python train.py --num_key_value_heads=2 --hidden_act="tanh_gelu" --norm_eps=1e-06 --rope_fraction=1.0 --qk_norm=false --beta2=0.99 --max_seq_len=512 --train_tokens=352600000
Each number is 128 + 24 x the weight over its row's rms, rounded and kept within 0 to 255. Layers, rows and columns count from 0. Numbers have three digits each. The size before them is the row's rms in percent of the matrix's.

# layer 5 MLP up, 1024x256, rms 0.117, rows 386-413, columns 0-255
131:112124150146178147105097099092132117137126118140156084138150172081097140115079153146099166108110091137137111171083134112157128111153143144101157147108132162116119190137158147141182097141130140127088165114131112145172106115164149159118086084121125150090135107122172086113110137140135139156165128116125079110085092094113156157112130119114147153132184082122106121111127132175142159106135124121105117108121114094121104163150121139148151129095156148132098150143157151143152145085147156119154133158126139129135189148140138154083134108158093122129148102131083135098087107136131145132140146143143116131120153111174124151131156125155105139148136151135111136130138137114159120185132153143148111165108115109103119165094140169168116113120133111139128141103117135122116098131135141
091:150117132164138125118101121141170103121139118121099090099121154139087177129126172130115114124178124097145129103136113154142134128126114132091154103120180141171145183141163113163148125095183118100170108108128155122108123129126144122142090143116096120128158172135104132105159134120096134117127101142158132106149070097145136126149150125094182162126111118118139145165101172133165156142135123111165121112116158135149117166142151105134097201112159162166135120145128149105144123122140155096135100118121100124105124125117155127140110111114131159168124135157113141166111120118130141099135121122140153098134112089117081132129105150139115149142150105172132143148076152100089126114112109112128126074149134168124153174135131125105130134078086131198064111139138124118113113136139124
099:095154096107158141165158137150074103118159178159138126169123128148112103134147102133125158097191134115139179108159082138084115130120152101172107124166146124124102096147151141153136079126113090136095102120156183095137131133068098174105115121120070147158136158110127112091132064129137144134103127137150109121146141106095118137141124095126135133120116121147126128150141149097113122151111137112122115125161145151131122120112111129152126148155079162136073131169147149102093123112088099140155118125090104124122124122137156149143101130116162104165150103156104140134138142125155123132118080126167135134124109122132171154117106128136098138154179133147125104126112131130148127121150082162150114104083120163117115115108113059112111102136096133123114102159111140123131158160135114
104:113103105105131123122096119096130143142115143161097142115131124099137171132113119105113122138108121161101140123146119154103117121144090083076131157143144142091138191126124094126100124121126167094159143080102143137119136134116104132139157167116162131120112167167109125166104122106068123127126153099122118139111125145109116132157135140166093152095131149130118118120128107173118133149114067095119108087172084109111119095123109108156135123143098143127138192131126156132120156095172153168119137141138152087105107117102121127083127176112094175161115132151161120125138104139142142141134149111142162127168154130128129131115157151117124126114135094098154119135137112113122190114110119095161109091134154121125131143183116108149059153111147203138109151103123138116135139152166141
104:154150109107164167108157146094144119136144099126095175135159074128079083081109142148104151118130107155138170145111113110097121115134121173113115102106112087150137106149119122167180136108133119147120123123132146169122120112155115118088124125095154126113123140126132119175140126170164087146093078123141144148111099092124154129126134114121114148137101153118168123142122136145140108120052127120145173096137151122121138168191097118108103082091164123120131151102126099103127116127131145150123129145110102113095109094152106137151139130106098112123132185123149088061143108121140115128058119128131133157115123093091147151099133140129139157093113116093162148133155084117154126126137121111153154114168109105117137119131120169157147130159107149132126097131118135132141085116129145
089:140121140132130125137097107147103143132131140148146127121123174130175119141158106131151107149140114094159168205156105131145147120118124145175132125093123139112144140082162127111112125129135141102136150116135094115179137131137176102118133168132099118131110163068131165090164062100118143164080125096129147099093139102138127148104109140094120089082117145141109088136115121150107158078113114153136130117091135097146096137116123120131079112137156111151140155146118132118115123178079127137123156113097172110134134130094132124155131096156125123147144137149111088179148099106110110128153089136134123136146111118148127150138121112119086129097157108138097135124094119133147149110166122121098150152153124086109151130117142103161086077094130158116147152146193125118125124128180130
115:173159175190182141112135121110132149078170102156068115108096131115096145147107132128123098145126147150140155106170154147106132159164108164103160113157142124132148100144106123085131125106122104131125149138146123135158131147149146155094174135133140156116128134127102134116151093120113131150127126142169159141169134113122122128148132068112089149110112114156164108100094112155195145188120109092105122182117134141106171135120174151114136160154118149140134129123130117141154123129097107118090103121127102101132162110097124113109126171119104134145161164121120167138119101116117137116166160141141095153090135152115127139121131139088125151106157127112131118114121189134117119111091164148134148114089175116126138125117148151111120096161122168138141152077145151115131159113140100
104:148097109130174183117122126109177126132128171127144080112125152107100107133149136146067113141115131140122148125134183140099157116160114127129102095124096120096115130194109128155134085097110104186132175161102108106115112128134131138145117121143126112133130106165117129113120160157134156141162124121170144133133158123129102099163105157131183129112113134139122166092099112113159124112098121086141136142166118105146134147117165092135086145137112120151127088112156149133131128146124068103141157151083140178106128075137164119142149126112128133070137134113149143154129173140137147128127143113176141160166129089145088125150116109140123094115114082081100153101133119123120118112096154144129110165109118146147147132131163119148144133143127111102168108157114090146115115109127082
091:167141087096149087099076100096133097150119138152111142142100126101176115127139108147104094162151105097126121140118130137111169126141126165123134129171120174128096060124159127155127130140145117103095088151120149103131110123142135115114075095106116079112120140109134102132118170135160154097148150127116138118129151140132143161147132109077120092117177112103107138140131105125137111098134175126142135137109137079120166139147101164119144092140110134117149139105096140093125115139121113158152133142132167146176110129127082075188161150136107112095113149153152163134099134114169137127133169135102131112135122128136105117149130174138092126135122188095112097146110134087145116140145186153118103130136099107186117103132114100094094145128133118129147154150143113132109109118155118
101:178080152135141107143134104130147139116175057143098147115111135141133146152123145115156129125127175144118091102144115131089130171126144126127179146140109160087136129079136156135138082127114162137121141089132078127149113151122141080104134133154133156033116156149150145084123143131126115174115108123111090100091131171165125060132120122144109138128092098098094137108148127116117095084114156128094158136125133178139145116121161151102115129127148139128131132152175090104147118149125147118107129152151128152148088112119107107124080143122124160115144113152136152116128153115124149111120120154105116134143135123132165104135104133144121140116116164124134084167138126109153135129135152153103160106117091149074121123120119180066127099113120091110156126139117119152128126116133145
099:138105125141098112084154115143104135129109149104112138139118108119096082117104110136155144123163141117169162106123080128148138111099143179080160108111152146130117114093137106117131156154139079106113135135075124141125166150099137138134142124181148150170116116117154104136151183123169103094125166119135101138142146137153129133128120179129169160118136104146156182125139130109101153157129161146120126102120091089127157082127134114152128103097134094108109151156121135174118136113147144119145114064148144117110112111143141119108154165150085123111089136125150121133123155133115109117147125134146101113120088072149174139128075144192124145148170115152133128088172157118097186103153114141108162139111116134134120115162088117119092139112086143132142109140153131131106135147138130
101:107129163149084131119094165150127123115171135166128108137142119145083113087166146136125123124103174161082139118122125113107115112133131137106128156122108129101184061127105116161141110120097142154174120091124087139100094081136141143159072176133079111119155117134094097097133071128177131087117113104119093104160088143133141136110111120151146195116115165163102149122103121141143139129158131137141133138138123133130119149113102130111109081122151143153175120128113175164081146097128144131145136114127121149112110121160136134117128177115123120120123098122154124115120171135112129157160103120133138121090108106160132112139137121143142112105085142158133132077148107139122142113115101108138113086120145097168161126133129134150169151133151108152126098103099106182126162129150127
102:114160099118135118111148135094119114143127133151126168143086102112114129137146142074123132125137107118168081123142134102147126134138140151131132144147143166120141145127144120165128125123143143151169118139123108109114148184125117153126112167156113146155108122154149127090132104173151181135166119158069114095066091147117103105122152083122170128115130091136115157123160136093107155126085150165089165113125140103109128172064092104129115171118139138157127150111160168113111133108119102128112132116150105110126132155117094185207111117142124137156114142121077148137138103173111117109143114144119154173113152094121127130184136104125098106105148120150135102118124111143148158128130143133120082139122158159108106123190139122142088107113131120085115112111102107137129147123119115
099:112122126084154079073110117115145172144135101123095136122128134146106167157119079125141117180079149140147138178090131155117140127143119149152084125087135104133117172118087105122132132130128124124122150091128162100138135141194113115147123106085122075141154097132146135071153168112147135131130124071144144148140126102151146105098113149098120113138130119114141140112114113146094104141125129107152160130123084111115129122146141082108109115120094079123103162131093118128106118114110094161121123139115101171150116123160126109125135149140120121124116106130157124114152134103152124131107146118142097141124129091124132139159170161096118088117153166143147132115077128139167057128125078182127106122124135136155145139132115134136139122120090152118167164173116107083176102104122152
090:081116124139134076150156144129125087146112130124156157173150128136101112135123124113082109156128116165125142118147123137148121136136131126060136113145157104163102155142080143102156097116120156151132118157092082074103137140134123097114129108124158148153092119130134142147127161136113101139186096102138127095108103101091101145144148109125170105177127087109141105161098133103135143159098111133096164122149113095148080103162145101135203120138128125138095115165140121128118111150144095121104082095125113135112107121122129150108101134137130155141169111176122108130115160108125103122101095092145143128114119123110104116105135138132130125126129143096077166126114091157147093102095145118148062130123106069131123127103121174127147111098121168105129085103126113124128111118134151
096:144129135155171122119145120069095147143105155116095119122124162167103145134118152137168150168112146094130132111090150161162158157090161089164104079126124158117112166101098151101174112162132102124126158107109093141156143116147155114098111147115116124127130096156138150098127095102073118124119159101093104143126092095157123133081117109146109150112154148110108167119155104136111135084143165144111178136141089103127129137109171133133104118158124154124133144079125073158131108100110109126155115147146093098099115091104145123137118135100137087083105143144121146131107105117124137080164106119124110152161127099098143121152117144078118135122116112157141134131140114121170118110118118123151082143144122109080121163159108143122118151100105174118147099116091158134135136156118128
098:114126096116112136105098167130132159148086139147128103141104171122142135179104110104123132155173156122110119108089125090155115136126097118138089085144109137156124145079132155098146111109111102147150123149133123080123132126118121149101089117119164153133122128122096104115161152132103123157147138077145079095110158150127113103149127161134107171137142128134104078104122120108098130101163132116119116112091137122106097145111118117166152117111070104131165117137103138084144124128063120120166145102115121083169118180133105175112166176116153149112111118107120142162163151099094130116142125143125117129106116167133118142140105138100138132146141094120168182128116131120120094068178126122146128142128131142106107098079130123093095160126093145109142149152131138151110092103120160
095:141124158121136123103072152130141095132145119140162139136119143073082111098078101077141125104144173166117100089131131110141118162123131103131162122119176085167109130118100117109134139104146149113156127126149117092146124151136136113153101125080114094112123150100118109128131119124162116142119129130105115127157142184123127114150153141147128111137126138101118139113097121200098119092118112133121153114111062102122125152139146169145128096125119123125140160122115118116106084123111154107098147118111106128134155164105167086144106139121115128100161102101095153123104140124096152136120149149168143125127144063123110155145132162133139140095138116118110154148130116090117150138156120124181143179092180092127161133084173157102108133111101167106132148143156168146165162135116092
095:114151139163114105114146130091109134123189095125117148149079115149120129136113133101132104138128154099141112156118106117147114168104115137142153134167173133099135173154153114106099119149162089093126153127105143125193118151148153104142120121139158096123137155120109143111164145146121130104122141118125098114159117110121151123109120133140143096103095149166085101152157101168164115140152065102130124131130148095143110141092131128174123133115150132161149138133120196103117144156162094146110125109154118122091099150110131138115117188123159147139150111151145148100141156093125108133111162177106117135135115133113120147174089117126112146113171197148121079125147134121121100158156092151163147111115167119177154126130100114135107090124127134127137086119098188138129157134101129
103:122130145122121091142164138120117130142099153160117151114120094127131127094129124088160109147140139120093130112160118123151115141148137095144129143123128136153138131122084137143156135165132138081118140116129143111116105112119129140145152116144145137152104105107156117145089089095097146148122137133135144082113137087126104086115134112130101144129098118143115096076163125129099156118189075136169140102124118132154171092157175096142147108133085102132147123136160150118113141112058118168128120109158111150147120141144132117102118151125123145136159115108091125138133139127135083132125068119133141124133153119119115124113158145126099162174107108142119129127093065192133122110156134151122095139166119151159080130063118073084124160136107149153087094120104067126110142176134101
100:099116150126112149127121168108127120138107072135171164110161111123078132127125138093120139118101141105089147161120125158152158124107129120093118098147161122116124176131103132168123199136144143104078158130100167117143140098111147168165134089115163131123147119157122138146078113104150126130137133126102099128104086117130109090113168145149085130124133097194115137090107111081135145113125169133123095109114153175123177104118090084148113148155122131162113144109135092118125117117114117149138090132125120142143090150159106140143143117111111130111132095087101143097132151130159120123128112114136128123124114129112092112165102171106113156116168138097150156125127114156114139109106142141112177130128118132123155105064133150151090150133145098067121131124165106171158115129113111
101:160101159107176139137147077114128126181161145168127141132132131126087148133052092116110115170147157113161158107158122130106110121134080117116073157116122102131140139075112127122154118111121153130161127126110113124119127113153126099122104129140121103143185156123107104114068126138173129095108146126107083120159120083139085129198132147139095133119155123207118121153123130122143104128140104153096094131112133108151154122082105135109126130147138111117173140140168124144121138129136131127120105112138164094132126150087123124111081118126128124142137108142115136101139121092139104125165153084138078102134119144111118115127100149133078140103116152093108167113098143143143132121123109127149164095101128122129190122119142156071132124121145112147139165117131150115149103119146103
098:135137108135089112149148119111139124150103119144150142115137117145118140166115113135118126105111072125153102134116119133135100126077137117089111097151144134129133128182108145133116117142144140119158147133138136186148103118105145146149102092055138154105078135157098123176092119148153138099112086123122141101115141139079092110097153100154126119174104141140151134137132096098091148110161111130146119143103138147131098129205179130115105112127138106128122081094149098133096111129114146122135115083085075148139104089132158122157182132137171160154102123119124144086130124111100147159109122154142122115127146158106111152093110133121129100147132121173174120137113107125122152154099148170118164141136148125112144146119134137149106107148126114156109158156132100154152069170127085
096:112102085126098123137153103147098170104119116154137157150156162173122091118164093137140135130125066121129167127154141133148177146158156143115077119108109112133152126114091115125126101117144134085122133128116147158120169109143129139136092117078133137128114135141113112129108164127139135117093150132122096110033103133133093111127107136155139102195156124146130176099108097095133148158157159143091125142146148131096095140152116140149150186146132133117135132142138114129116093131102117133103159101160114100140150090145101136150117148107109101147116120124146135087176119136128137103154135084122137128166128115095167102129150163116116140128093155134117136157124167136127106101124110122113109201133136127129109109143142154139156143097142076069154110101109100148144130116125085
097:117147144138148142187138150093150098161157154121145137132117118143137167124125137156095108090142133132128110135132084108150079151138105146147114071171114145189089146139138136118078122163143124100141136153138149152143109110181159128144142136140110151154109153138133143112116090134115042136137155123181148126117150155158117145147117109091138113159134114138137134111101163140127165144148109128145098089121135161142131097106121147146129135077143089152132108117101119116109127188125151129142127112102128113092092138120112098155079137158140101158171156176117136113096145160147156152104164108113159117083131112095125150106098148142127187160137154136109132133166135129133144120134169099144108147120152105146116115118141137170122153126150153134107126120114126143194140110102109
092:129142127138135138108131130112145098122099121131132155135151085131195131109144114164137150129106162107137118117132153128088110130108127126112082195107121120150121150121159115112129079135107061115160154119111147153106150129179142159092114150128129125116150116117166090142143129115141106090111112149108070173111101134140121134163097147129131128124124167115073082169112110116124132114095123130110118126122118120187094125115142100119105156143119136150084137126071115135098140185117170113129126135151153143145095163132149126137154095127134196135129122148107125111111164143174119106143131099159127136134092112123109148113097128180118146091134136160096128134114137128113134097164103141098136142117129146092142153152135185172124071135116086120141116107160134139082121127089118
100:128133095107194165140152112157125139127109175148101084140173140134135106167144163113074109136116132132137180164127139139131124146134098116113110117123162188141185143139101135136128129101135148126148153094143151157120177060142104164130118159084172109127098128113136151147141120093099122141163117145097116136119148115131141114114131151103094134097131116104140149124133123120135101123095139138126114120109193140179147097111108083121101130158160142115124127157082138140107139090135123140097153067113125123109123123162095154125120163094141150120069094168104125096152137100124127126162146139097106130107143146115119125140111171139123125107137089136134117151119122115145097105126117135160108136111166110154152101124120137157093119143110153136168098193127114124144123112086155
108:065125084140101149172141156133116123184121102127126148111151158110153108105183116111098115123147141127118157149116126147123157157145100159115114148152123115117115186134144119170138125148096084153096118133088179089155142128107145118080090128140138142159123143145159116152127133148131123093114157132121119115108115111138118100142145149170128117115125137130180102122130152121155132121100211140145091145137176121149090123114094141158142110143141148138133140130142089114149110114123142097149112099090120133139112128107094125138151123138137128122079099176144109121133156157149148110187131073099099124125157121117124163114134135098129130145139070177103120145164160139145134098118152123124119166123142125100139091146126090101113103103129156121083147160146143121095181162126117
# layer 5 MLP down (transposed), 1024x256, rms 0.104, rows 386-412, columns 0-255
131:087166143112147128108144126088093117119159133112166127136162135095096155111141100148128105118130097121122130135092125142168153126108097128121152169095124114075137152133110118155190093161148143107100163157072118122125084134122145150074101159116141124130123123140170148156142139141148136147122108126124131114116104078097157118097134170136143176133123114129126102124166116178168128127119109132113124107118115139157104143114133147123138104101157173143075160101118163140175122128128129113154110174152187126133135144166131107122090112156143076103131138164102145100113103139138120117149166153172096137104103125167078116123114108131116118146132165143106116131169141107140124133107120159107117153105152173144144130131172120168145152126132128117120155119119117134089104150130197
096:138161130143131111130118097106141152130125119159067167150125149106110162124103152139111138188149142102106149068105116117105109088142114113166096119121130166126135119170091145144133144137127172100114121175115111143101179126118133123136169131106125134117164147101154152121178115115118094183170134137102129110133152120151100134159074158175099107128126122110147151135153131123115135172095126143138130124115145106118140129131114122133134135148100167147128143147144140133084096130137083142149109091097187119124111150100152125122138103160167102056142112127114136111157132135092121125106131158117140158129127126122146118138116124153125114133107106105096106109155131153124099144112131141117190117137103153138178134126136110128093167141070171156145129173131093118107159090072132
097:133106149151143155108086139155144136093087106132126091120152149104118153117128090131132105145085119091115063102132183128155095131138126154061147090115147103123104121118124136123137127167158152127130146126134098143102136088150102102134133129120169128110119092110142135169144174126095139103145157125095171106103106151144153158129156140125122118139165093104116075114110098164154130105121128129136129139105155121134161171107143135103153124101153114112155121111137105153160117142147122117160109121146152142129098114129079089093155154144111144107114167132182118091117128133145120132158138096116115107129141133144111164115101161177165110107099111104162143162137159082101094139105085112131130130128150090173149140152116175136134108133194140120130130116162110108091123137128168
106:186127160131162116136088117146142086104161109120137141113108131127099138162153157088118155093120173059114146157141135153137101138139145099144114164129134110158129103128127127129124112087068126130129146109159129133162102112149118130105110133105084102152122100115151072117121127128157106128136097179126121143166113146144092104084127141108118107163180149147101144146111122119124119113121115118168086081139089154129180152132115124101121105156126135122111119146139125137128154172128133135116110126107115127132141097112122140170129145151134098074162098090130147121176129086120085104120092135070109164115142069151152141153088093152150110110142165147116150116144144136140081146097118114099159130112107136102091102158121097104137134152158115124112127113123157096138113156119148
109:151137134135114117177113149116134131126124161163150114113128108132156149140135155102119116113152142148107162097146109110140110162134110108162108157114095123116103122136161117118124099103117151131100071116126139157119137121090132106137137113152108156140138142124107122121143102105083114078107116086155142100143107127126113128111100167148095100155179139131112155147143136149109160149144156098118144146106126070160114131126146125145132121152101161113114137119160119134091134092147143111130127151156128149163121095071138084117084122157141150142113143157126128162116161177119136091207142125123159128135123128118105163111086199108128132131115134035117166092129119153140140109132077123099175138125100142137108118108115115132159125165133134127116157178157121125173138073110117
097:158118151109139135097166103119164126156156094119118112139141113125120132135097148129111134088116130115085115109112161147106116116119121112124156082137142130144138135148127162125129121153131081159135109148133094159060099117113107140080154116121158141096127108137112145164088161183124155133137145180133129182198058138125142129173153093113123143164095104107129164162132143116143093109136120115120096132123137087097150139141134145130140149133111134100118118123138080126160097145121141136114106151140119171137171168140123105169135115153146139134111112122157157131113116183134139110140146083117134110154136146123086122137143075122137124124077135100139079131137144121091155132107125085132121114118120168120120099136106096125144130156124142129117114146122110139093181183073088
094:118149118131121100125131120164125111096071098117144147162132127114132091109145142112119135127148057104140152173117116076141137117103125082136090116152170133138109121137163164143124102112161104127098100115149115123105086068115126108135047129131098094098163144132141127142132161148147101132117135143156085112125135122117104109145150154149119138141137187087101112122148141112096105100121132164119108124148155108157076154122121107134132112115136111086133142089126139098118119134136128145097131148120153152134075146088121159089128079119136093114134096141168099123142156137095135128121138142113163107158123110151142110119097159141146132159081141167130154134141087126117129115155066133174094106165150109143121135072097110176117132100123100126139132098135100124123140138108137
108:118139145168129142150122110139145092084127119134107144162138097126119154102074165105128107148132113126105131100047113197133152099142114148117135090143144101119161096122144108099149118128094175139104101125154113119066144143140105149124115174089152120152139134148134146156152098102140097125139128090109146089112108171127152140139155144132145092111151147148119156130117155123103156146134167105102133143135162148122159099135107152134111098105113152125100110151121128109102132128112180125145108146135175141141159130097138168147119084088117134118138126112088096111136124161136111126121104129131111151114126117123154132203133141127127125096108153153172129133152138113107158093146113145139103153134109098087089137172086143143124179098142088116084156098169117123113117138091141
104:137162157156122146130119134140091134094145129119135149127141124135107139135146141155159136106122133153132156152140104122119100138152099119140132096092111112106117141130061113123145126088152149145155110116161171144158161135124110110165173175177144136136138133149091114112136113100100105189113061165149128148127119134147129144125161114152142115128137132161164126129145149113140133101136132116102105103092152145181120158127142086128137137101099089137130145137161142171152105150111144149108101127175113104144169161169143172076088130103096139159094096111091056112108133113101130114119130145150119146125137111085152148082117117078096135126138075142119085109153156156131123139132132125122100186119152151088149159134147122153133099126128160150117121091100151137146132144122125
099:112148094146106155150120144116138118135085151116101158159114092115116108121103119091126112116082085108126137102104119070123154099119127120135127126158129102153150163166142119126108140155165133093088111166140130110178098116154162119139121113152094113119160127093126138144145120166186112134126105136189121188165114137102120137106134150126168101145112184114130167133140148110189131152116144120091161125124096073102133145113109123140141105148143143145163124097166149184101132142161128133089124118109107065157129179134117102152147141154107146148137118136127091147145164137108174154159163113117147128087137116067114132111120102109146158124161111152123130125101144161142135117112146147118130152140153129156143128166112152166128112115139124126149106136113164126137126109113090
106:092148126136112140101109144138123099140127153126137133141138147175094164117089171116184124156103137140153141108131130130117115167127131115148185130159093088106135120146099159124086143143119119158105122153129132118126121111136107091084120094167122118117109102139138127163099100149079096159154136119106136124149120146109106098140098098110113106137128158141114149098075135134126125174118134111154155125131097142172117128099085160143111191107151158126146106112151105077138132071078122111102140114125129109180149179102101117081122122118165063131143107161159127127138115143133116109117124142159107095153134141137157125086151113117083139130100180129147136113127117124099139109125169143136165092177139107118127165138111122158149118104122099146122159114152124135119092146083134
102:111152161173092116121158117118102191115135108145114124146119095149177129154158141116149179144156137136147116143135135119092133144123142128149073117109183111136134158180114128149136143140141099122140141136135154121144163097090112175126131099148111127112096131161127144125119122146105128122099124115143127179153158135127131154165145075112110162136151126103117158121134109116100088107113133144131112095153112114153095123130110128128160106109152117109168098122121145113159140158127171135135125100137110130102129139126149149130074109127145138136126171156108138105109059145121145146101119103113132152139170136135116115105110157149097118100137114107159117187154141137175064115132114130130116157050112145101108165126157105131160099119155125118115179103127176108168090127097164
082:148089164140106142107176118142170167131112177136123102108165130104120120133154142090137112135138160154096139127117136120128113103126124109139116104147137115140121128118101127110135127125137127106080127091093140150122103084160142112104152087110099144158117154119071152147130118112135134092091119124189130115173138118119150143111118068131091138108174143153093125129074125143132144154161087133145118121177126189172125122154163141102100121122088102116087115164169078109112132137106163107130136141147099152133100059165174147094100108111104123113144144138134169128146142126156123097117109130134123101133131135109120157129128184167161142154129089143121139136126112102098140082159116108171161147165140141120111133125091147142142085112112130131147152113142141123121104127113112
104:127172120151154125117142168143113153112152137146130134116115146151119091130145127129152140145121142123144133130107152108128120136133121090153154142152078165148099128188123120122113122109115130111122132121108080139166157139141136074138104163169168163117167150097138158165155104132121113113099103161136162141146138182113141148169113142156165140097119126089113100141114147110130157075132150163200122135097159139113162124129117106113096145090074115103113124132129149097098144131172124130099110109184127098187143129085107129149110115132151139126090168116176099114156116137086139130163142120131132129093130117147139117110149096131187147163118121107127088119112131108128123141125120128125119156159152119110164165143163156124141138114148100168115104117089127126062133096129133
098:147141154119149138138130135103079123094159141122119109132137094139084131124136129158149107150118135077085125132091129131104100124106146093170146118077121153119128102099190085158092089127105115147156087117117152147099132059123147090105101072135127101128118081164113154141088100143122130117139109121118170118158132145113121146117143125098053129122119119101136094110125153110169143128109140117081099138125127056101151137159123152129132135137114112132128120162054181152121126116115107112157135109146131123142157146122170122130166119120147116119172132116110128170137110110123131121139147109107121140124106143151149117136113121154129143129132084170147141107159159112127129102157103104160183149144152167122130127157129095103143138129099130111149141143114077152140147116114094
094:113122102122121133109097121134183126116099099158112120124118155119138137131120132145149125078132094105120122130099122107116116152112101124112118144133091115123153110162122116145107142118082121124146150133104169162135198139116078108165090134110190104123109139104072109102108125123148123173135149099138106139148143108115126135112173103120138125130127103099165127168162152149118129129144088120140072158138121154161138135128103104155102130113180087117121114154136142126138108147136116122139144121102124178136109171130111145131163127148142149131115110116169160148109131151177072103138159143132103122093110154152111120076114101154144098145155135110141166120135141123154126109163131131143176066094113124194115117108157135170120120160141088110147182125137135170097098090117140
101:116156177146141120125139099137139093126121088095160176146097150118083134087132167145155146127099159158111129134148182126152134134128119135148141128140123129125122104147103130118127149118143139108084125140133129115141112169146146133135128171156111103147132132091144081130071107086103129126158138134109127157111081120143121114112126115153142114130143085087129123134117167137095117116144108113115149125129132078076138087128119171173131173133114134123097108111133100190125118131155100135083118177122145122134111123125109062178087096101108086141149157132156120093103181131118098164147160103138120122145098088118120141124141091126164118142105151115155062123139111153118110166092094127159119126106149125152142169165138088150110144093148155124103129116114122097127139136131116
097:105150167085078096096106082115144182178179161087119107124151149163187084124126142177166145088135133136138091121174109135110168104122142105128107105137114134108099083099140124146095114114143141121127083139135104147125123143157130118119154164132177138132107139076145166142138108117137142151107126103101116126128131137159135157088125128128152103156122154068132115105136169133134157121112127102123134102158151135113134120138134079131137140118131103129149093151128067148130140116129142131091109150119180088118120091145101114137156124157117114120122203134141118160131114141138134138153172101152124118128114154158151127126091137110160104120119181110099133112123155124116087142124135099137165128143109138157141185113133095117113155148114104143122094139126146088119125118144127
098:131078120074138137126107092129143140125114145086125125102201146112128146107103130133124136177113111116141102128120119128136132145108101139132131123095108084094133091082110118137144122135138134078119124171124128136098137145141104139190138109081158081133128074123151099150074120172118116150105116146107157146105132147127132150139142171122137138144143123112162117098185092125116110104148114134111075126108109143112157144168122119080103101121117119163128127107113129098123074128152164118166128113123170112142147150106135115125096105115141085112128135120119119135113111144140142073167136078101113099147133103152114129102164144121130094131160128127125140132121136112111143061104119127097122146094130115154157151149166104156146123139096129097123147117102084190166168115100123
100:179120121125126170075115184126116131109157120146160135126127146103104093122133153164094155124120127139159147144091132146115153142133106085104137124089083123106129130099107127118166128137096109152141118136128123112125123137116134114132106162118132128111130110191144114139136145135115127111120165140127135162162168118130137141154148150154137113123123147109132186118115099147139106136107185114129132097137091109171080148084135127133125122126114116110096125136118087120136118144124116140130138151084168136121157081085110136095117118143145109136111137106167150127150141126138146135159165123131135156137087138182152116154125071121102108148162145145138123135140128062126155108097165105127155118148089095093166155133156147120123133179116108143129187134128232107125123126138181
093:157161119141156123165143120121120164180102161147093143167083148114132159105138121088168105153147103134141124145135151118078107154142132127127167167122105144122135130115130132088152112135133146162194131163152160099126128151132110075094155146116112146093129134128086142149150125096096100118133160132103121121111128122136111147135110074106126122134148151094135134155105133138140120113124107076131185122176133113156142148123106168122091149187105163119129146139137149071107096125123095100077162131117119115140169130125136108181130116117166110114139134131120108121139124130114117125173142151123101114140101139094134123140135095099083094120100123086109082133104117138163094136077129138097146147109165174145134140147076111133117123143150137171097122111089118126112122120140159
101:125114088166101111103119164127100126113141127135102129136128149145124163127156099112113102151127135139121127152102167148136168104127158156132113135126152128132096139180147130144118095135122155158179121111130084114099110141105127134104152120144116113151098151088183118146147147138135112163123153123134127119151144129142143180070113090107121110120128145170114121110099124151144134132103160147133155092145125113120155154125150084060125131133133127088115156154134175108122088146096126146158129142137109123136137062132142113132160092135125147155122057125114132093125104156140129136087136105117168169132130131105098105080144139130145141117146070157131122169154138139155131149114138103100091119170157103179091123160120096111122197145116145137109088165142145139142133184133130
099:109110159116159109105110119124114176130147129182129136155108123107105121126164140181122098121143186125140129143102183131123153124166129119152102158141157125155154152166126120129159100081129101146113124139103103100096127105139164173145153133166145118146115146124142141103161161115090130124106151151101126166148069134115131134102097138140153144124100121117133115144129124130105119124080157100123106148135145089118125140127104085126130145118103172103108162140099143133169138084147132160121158152103164160099123134163107136110138164124093112139138129137095151165137147109173122114173146106107118141135096090106110122115148123149145133166120146075130117097125115139138169092129130089161113152092122141148150103158099177131167166084168160110155102093131127090099155102123148
103:112123150105151141141102150160108131141151139112164129121123103118166131109127134131136101104141149082151111141134144126157073056166132096121146115143103085108135101135132145110155133187130147149127117157128111141111118175122126139136130116114096091171134140133139101146111137094118118166149138127105146145200123150147144117150139128123150082115171127120159115158161167116109159087123143113129105082143090168148170132110116108107108116114127149092116102156109098148103097126134134129143102142169177148097123135086161132123123127108121118102154122082110117113144036125135111101101146110126118174128136151126128142124096102126128105134097131094119102171124116114118092124075113139134143144115132128103199151156086151125123135114168182151097114124118125120117154133099118
101:155091119077125138091164128109119135111077121139106158083128140121154121165143151123123146098132112120134135083080139135147142103116125121150152105100155108138142110141087132136174164127147107113153134160139059126149123125107109127121150146148167135104125149108139089172159155105134134120157129137068123128122105084113096161142143132153121138131144107148120133136119142138116128083102113134177130178089134108144140113128126111133109111112132163106100112137116132153131110080160162120101143099151144134152106132108159152141132109158156204146174133100137114130161123112109124136111141114131148106159111175141101098113137098145132103142113071108117150116113147154103119119120132094196107133149119165161115143169067125099111153159135117111168152137114146093074151131103137
097:120125135104108149179116170162143132093144105116120133125088149161113108109086165129090129129163104148150105138145136131127118163112110116161175116167150213138134103151133141085100108141116180120090122137110157103146137111109114083141187104152158142123087123105127113099129135138161089137142117129208161108130107160101162136079158119140094116124130143099137109128169157138115145102097107125115099170144149132119168158136125091125129058131115132113123100111128145106140129105137152116132124100130162113120142113127098164101113129081076099153111096140122160152121138101123144129118158108134140132133140124128151121120122118101127109141114113144147134104100147158082144166100120133131130109132128137183122111133143099099149160092104164129147146149110119165136142118179142
099:227096146149110138110114154148103110124129145120122122127151123130139158151115086107143129144156153127121131158155134140147156154110177151142128120098140114111099081126154140120072156130119150110111107107134138120106133118076129080136105125111142125079132098081131146153142114123184117138105120128167137100121127153116120119152155120139141168104129125103143127181089122129141062192123159139132116191128136098131122173103123141126128104117139097127111136119154126071127126132125099157154145107130066191140114120127124120161106111134129126173150169105103127120124149180110162123153166136102105098144119145126137128130150123128102123128152112131144152107139125125132132163181137094166107103113111151106102140097175089148124129134146095123086118113142105103154146127104132